config.yaml
norm: "rmsnorm"
max_grad_norm: 2.0
decay_fraction: 1.0
final_lr_fraction: 0.0
doc_mask: true
Each number is 128 + 32 x the weight over its row's rms, rounded and kept within 0 to 255. Layers, rows and columns count from 0. Numbers have three digits each. The size before them is the row's rms in percent of the matrix's.

# layer 5 MLP down (transposed), 192x64, rms 0.0964, rows 162-191, columns 0-63
106:102145173095098152160168155138147170140129087104189118123154086048153110120137103152117112110129177105165078115124175184091146151108062076136126119154157169149087100096139072095137165162139138
103:150138089171130066118139131111142127159149113132105142160080119125169184147137078079140078143119102141104095106090080146052153118110066161107094095162143094159119119086114126053184137123085138
100:157095106133100106124125158150148163132189109143088129137105058098112130165138162076174128127089059157084160149107098132097129165165108157161139192134169092145104149140149043107103135129082164
101:195083156155073158113065098066150104140176087085114154125137110134092104107114127084188118140097133123167135140110128141147184146140120119151136190044099135142113107157122070141130120101141087
102:115092167081098151178098144057082134159203108131121127132085133146138150035115135143179079132129154156113156145085103125145129131145116115165120159082122123101122141062137145071147150171088114
107:117120124123057048141094214084126112118180118121111113155080159136125117126095047138138113112132078145102127150126069081131131117139104144136108162157111086073174141134099075165121121120116098
104:120085128175138085213133131150134147080126092128122150150085098175143135144115210115113158127116133111100091113100131084126169187177120142192137115162113139094094145060134154167165121097100161
095:108061135092170084090077104156128105083149087102164096124150120143135084174124157159061144137170133097132141141126138143154101107130158181125121100108182143107120130103119082175093203142150059
093:090193144112121150131162102138118106121122124193145164131071141104143057149150123131065110130104133124134142091106118075106105117201111138072177127128111144188112113158055128196135171149131135
119:132166152145158091147177118072167183140139128131102116133122066116172126129135174181157118106162159136113105146107147127136044089201138110150157175142167143173143100163087164179135114102092100
095:086095114149081135130131154078177122091120139129172115089074139082175079145136140117101119137100189129080160103153086124143140112119108075193094141071158105157142099096089154072136081104166136
103:159141109135093147138142114136087120148157100220098150133141113119123118065155130118157159139119151141156120148113132124147202162136111086100098158094129150144143147048157161097089034087081101
102:114129111140076157109101081115104118191091060092083146146143154148098165146087100100111079153102158155163158158123170123115145076131171123168131141076121150137113108054118169179113092104170095
094:123154125153149154051126081076106168196122116098159148117136101089141101143112169156175124139117108132128118128150146153155115065093103089128084096132168117105195129139146128072099189196095151
100:109114127131168121133076107121127029093121108134152140156137227168113090120146129153099081145156162153142160108102134066133128176068124121114190102130105110089109105190132133141135162098150129
090:122122127113083158090105054146097126123160119147111111048119148114114128091172130119127119130135113126083150135043111061135175105094093147111182139136125126099104124101189074074105070093126118
088:116125174097055165103055103151096122128097100108148178106181133157163106166123165123160123144193154086102119180158108146124102121163108094114059099132103103137110151112135118090062112136177114
100:134114133115116160119154150114153132177213102125078179147132125112107144161131056111103074142088156136091169163166066162098186091154179149123088181147112122166126108140125118140169115165102164
092:130101119157171145143117118098131186146122148114135112204165169149104118138143100138101079152091153154101095132223112080096145146096130135070134158124141127153190108141149097200163133128128059
092:129165096177115098127106073157106141131119135091055091072093135167118066188138100138109141191109155138084117172092119099133125097153092091120142112155116131117123135158102150204171107182149107
100:125136146111067128146156105175133184123104145093129082156105130131106103137145085148107096136165161134159124135127150071074136128126188149135156116122085139199041143180100179153193142132171121
094:152145079172096171087097089132135152128100131099107117119158114177123088115138156146113054099135170202122138104104104162122130188084156142160180052087099134090118151132089091150162151106135157
107:111096152126085109140188141172130110161110097112088094102205147119171079138119139142091143122124126153112132058133120159133112182157120096100155091182121080148121139142168075069151055163141152
102:092114097099136140135097174150141091120115128169127166123111072138070087142147120088158171139128150085103112149099120181168118125110130133132132170223226123089180122161159124159101110158136156
107:123157205084147078089126116146158119145095105140176152066144165099048149136137126144140110141138157148116103114141087145112165161085172127148166104190137129178138138169182139206113128127101141
110:112104133115113105167069087081157198111128170100092140183163126117124182080147191107124136143170130135112118130116062096126100113155143206109131117143110132137136088156089107132108105171185075
105:137168150184067163082131118158122122127090150180123146126067126128179125127076101109095132090148131041165155133147134113128064099191086138117164109091150117100130110187099119130134121092170158
109:095102077183152107133128098097133088128066086102084046125129101142166124138134155099104127163105177092086114165197102125082133117139156125127181132099117138138146148087150109088048132153104132
089:149086131095132159174063069144159153152132128150131121112118172159129123151127126077142104130127137126075147127103056087085108180165130132103076132151108099147057075129188155093094081142136170
094:107141151128093032125154171167111130182113142156139162080124141134136103123132146116048140130136131134116152158154123131097128199153127088137085214106154147121146110084136118193104125134194104
# layer 5 MLP gate, 192x64, rms 0.185, rows 163-191, columns 0-63
098:085207145121121163121115121085090198137149115146134130152147127170146126104164137138143146150145112130075119133048118082088137154101129173129128143122129128154174119154198137120066158072176190
095:140187137150096130085136070148144151165112119166183132169153113224142149090120162154147080141187139076141090129113143097121132094138201132112151130171135122159117133176137200129123099145119109
104:161120084093129162098132109090178050171093142087117139174139117096099072099152084114161105150111124071140093185085135120123121101102114151151062158094121109086092087159139121108183128096129103
099:175159163087110107131170097085094119150169098095179119173150133170106126117128123148162091171089119068189176120143193110133116124123077169131150129086061116099130103161178142110072116123121126
104:102130144070108157164143144147151122093137144103142159180089175112217172131103107116099099133153140147103085139059049138087135142126164142112100182092137142131134066116086137153134139128189109
107:145118096090114122147157151147124146141132135165101143065106127099063155154105147129220115119176130156030154128144160136125162127120150066089129188169140121162135146092101105143103087088161140
093:179134130018100104155162130189076127102148145113120113118194185112141149166106125186102097110147113130099092149161147110119138108139137152147143186080157074124107122082106149096126165139149144
093:097140143080140129128142081157168095130114107144155101140102126187192174074078176091122165132120110109110081214102099129115116133104122134154138145171207101123167106129128072112143133128181101
111:113083102196099113109111093141116133069134112091106141115145099140160172076178130119113164164129113079107105185089156132094098147228149162111149118085102103125121093120077102129108160075122115
097:110108086130114133105135184102143164147156147096142172185091111119184170133086141115082105113124143173053129108101098114171180088149107092168105118085150086141058118127070163115156086125127139
116:150167138056114162157160130174130142157189109161196082151181136128182201069094174154144152160139195131105107127134101083142135152113128117091111148131135148142117087107160129153147103100150099
096:110106107095113157111082123195110112208132080117111099154199101146122203106114146140094103159115128140164178146135155150141134101112169126173115133097101096108115062096071155110130064114138113
102:092099109094116137185175114171131101076155117140082130133165186140167144162128095085134136173107125057166085168110117100135132156165171164084181151101124110163087114168126162153164101105127081
113:126173142083101152157143113181133194159109188107103094103145027080135169146096126132102182104089155103141134140166112174118105131139133149117119134137159149172152140103124070120089102190159117
097:142159062140131055087090151136103130162137114158173163126122132176082130107137122160139104158145123079111116133123110112202164070112153102113130138168072103169112133122152115121054148115047145
089:102147113102117136084128122162175123081137127152098180118087125119099077188090128166139142098156186136110091125151076131131084156134174088126140116050165072147130151118063168085141159174132113
091:082125196139121124122166117126123128137132170128162193067165072133137114099074149151186130110143129158108140091125116146094098131115129179157137123121188165145070131072175080104073165083128109
100:080175085145113098150116131192111101154183145112093150065120104124088101089120194089135115133165101116150164105119105170149123087111093152178135128085127131169092152131114118068097161175176173
094:110171147128118099085157175134133111137125123134176060132154124100128103073147172147174140116081102147125084062077142139138150093159146102082108092173078194097081101142171132119123192145116127
102:152123088166127156080115201071143128117154144203082185119174072131150137129152137115116152127165106117158128131147091109150183134159126127138114169120150078126176115029094117111112088122136130
100:094111155138121123075171126149102174150106122121061116126158171188120120136141131052101139173057117154122100128097131158109144128140102172082113126110223159110182187128108083123119119142138123
107:142158138120129105091129112146116165189114098149064121113179128132147103120153136052134095140099139091119176101162146199194086154107193140097147107165136118118089197088151167103103145149135139
101:138108112108133080167125054162149113099156114098203084089125100113091119102075175112081142168179129119107128145032088103132085137123122142138143125105130152147169121113131092171091158123180144
118:119148158140113170165095186172099135129141128096138113172135161141159106131137137102069124154131171150138122121130148097177130106160158109168101098100105160158091122164053117038095152117189060
101:107113138148085155136112102127141110122071107111094095080132104058132154111098148070129168140081098086086139135086116099107135093195113172091111150101123070157144134182129075128072149070153119
104:171108118130135128163143135120122148117170141112114084221145160081117167104178133137083096160149127138130199118136095100184183168086179130179067141111131066138119138156096139139102174126125114
110:154110130195104138111129136119129146142173116100125087074125077097189195144145124156068070116136126159128163134173114075058162117162128158118147128105147082122105177100140118165077143116149075
097:132201151154104170138113121136165158148107139091141144141160171114136154108157117167156148101183123157147128170092193145127129170115208128151081194176123097136134085130175113108175192134101131
088:158146139111187115110181099153140103166202092114120063149125167127115156123170134135138077146081116078122062137126161091182142138146175161087124116117102157110135114200102146137160150088170144
# layer 5 MLP up, 192x64, rms 0.177, rows 163-191, columns 0-63
083:157143116122131058123097060141135161126082151100147144183111105158149142086118145164082151129080101082155133179100103110144104073184121099141115137132181131106161165137130136178083134154044116
093:071120117075171128147145144156133099174120152080148122057115168165168171146130111166111141055148153126135112089156131068125124121090158088158157124106128096148108110116146223172170100129122143
097:155119127080128115110139181116131139106122177107076083137150120076107114090068171097190116091080115139155071139114141170122115124150142103136154113176175195099123133102115131080109162194074142
092:088173095135111147101135077174104089112033177178144095096117138087102156132122138143107156134100154130132079131195132128163119144100168138107136155183145141121138103143082140198161118085175146
110:112131118100151132168102145162151163163119066105105087175130178080164135116170174110101156131116126114099110109114155205138139076112136166148094146093131140211058101098085151131158104106166136
101:105095095159137103088125142122127115106138144073111178110139151147091141096115141190138095116136052113184129199171127184105149079112073159167163141122155137106093148105084160099141140105057139
095:137132103089148151143085171148119149117133174119197115130107134104120130085123135143149150082190150111117144101167183165149120118203125126131148136125158125100078154094193134112201142144065201
100:143094103095107160147144144124087103162114083146147160083127083088093104150171139091191197165174176114099166129182143113188130123165172086106080141147145137113119114160094142124089083089111109
103:108147122097107138131104153100145137192122194128130182172063087095192123170143113128147132128141143130113126123155127162139167105172191105231102117099120148114135164117133160086155103181163140
096:118103127122134122112162101090138113135126146165154135068096136128182095054139130139101070121112106095160146133122165121098092123109164130124163102144098156092211100086035076139149105087123176
107:086146079188134108133089165089136103109068105113125120098129099112190109202143121096114097101091081119139134100156107129089129073172087131134147129195117155125099153109103150120079080160068131
103:130096051150099122164144176175100104101122166104134083127113124113142124058116179150179110153141067129141112133160088112102117110186101144109128160159120110069126126049132109168124181084110108
097:111097124144112137104114185132060117145112159114073133208105102095132166151146101175057118179152159139168162116174136109103143156145111130159138109076106090190118078182140144168152110112118106
093:126101144133155146141176083117161156163211138103086127137138206146116119105149133135089106091135106198158134148064137142094094149184166143133114109204175115120104134158157150084166153143151130
100:066110177096095086145126107131105124167154176112142081106084137094125103104097096095123157076086094127112148140173089160090109152105118156078078106118211160102149162103160144128148122180083129
077:117087082127110156090144137126161185084129111141123159146104117112132056134071151178081142097094196138129118142135158125160089165132134076180166143090175093110105157111106146102197182130111110
095:106165083129140083133130147172110132096157150170091070151145186151068177163092160161173136098116125128165114074168128057139116174076126156094119114125162090100104144108119189109131168130127108
090:101157092139142165138127132122130116149145140073110083140147167167063104146136155133106127165092173156129126129181193108073131155137179159044155117145112144097133161202165146128145098150105062
084:122103117084125139121130032139124122109111156140116211094115127120066136188094114112131125128123144112106157153194170134160137132098150145106087145118109110138100200094084133144207080107141156
113:123116108115158119134205130163093123120136094102172118139124135073170124129111074157128105144101092091087087101144185089126166091184122089135133099031129107184125117107082149168176154131137118
100:174098076108129097156121112148116135121102159151097145114111172153145164165132180120161136162074139165076078139087097090130149179110063087135104130110142154072142111070127183144090131151123199
103:087124082114140176156191105196131177103151106127139120137114122132183102119144156123147128161166084102187126141183150139120124113124124150112179075177116119145151090090176143069049140151149156
106:138127121126119143043139106147120061136135127136091081174170133125133112151096078156122105154091109116150096123193180114064114134115160150144125129075077120090062066108132132137097156121067130
117:190174152153158086084157117130118110127141189111182137111127102151095104087126111136131216080123124140126079135146091088211149179118148069129147125086120181150105106141133138108152094105114150
116:098137104121158158089130211119168134186122132155136110123133159139163117086103155134169123059150210168165099106137097124107191116167052138110085115100101153151172096135133146128154130134104166
111:081133137076193128120133080140098131116109069112124159041115153151151156123125136141147090161118164123105063134112137159116096097110120088035142129137157113164064145165123138112171121148127073
124:139095143121143168180094135167108083151135173199155097097144078140075169194102127070147147117143139156131091183067114096109146166121099098150163096105122123118160116159152131166162134146182163
101:125151173137171112150139094138109156093149138158100154168186160127156106098178155106173195082183148103158119139139101100153110159192112127181178171147164097167109076106093170115121115171124117
083:102088123144087166157090105111137103107128145135123160128123085122136122185115094111161143111092130164198196121100103090123143108096124156119176063113065134076124170161134161149087050157108093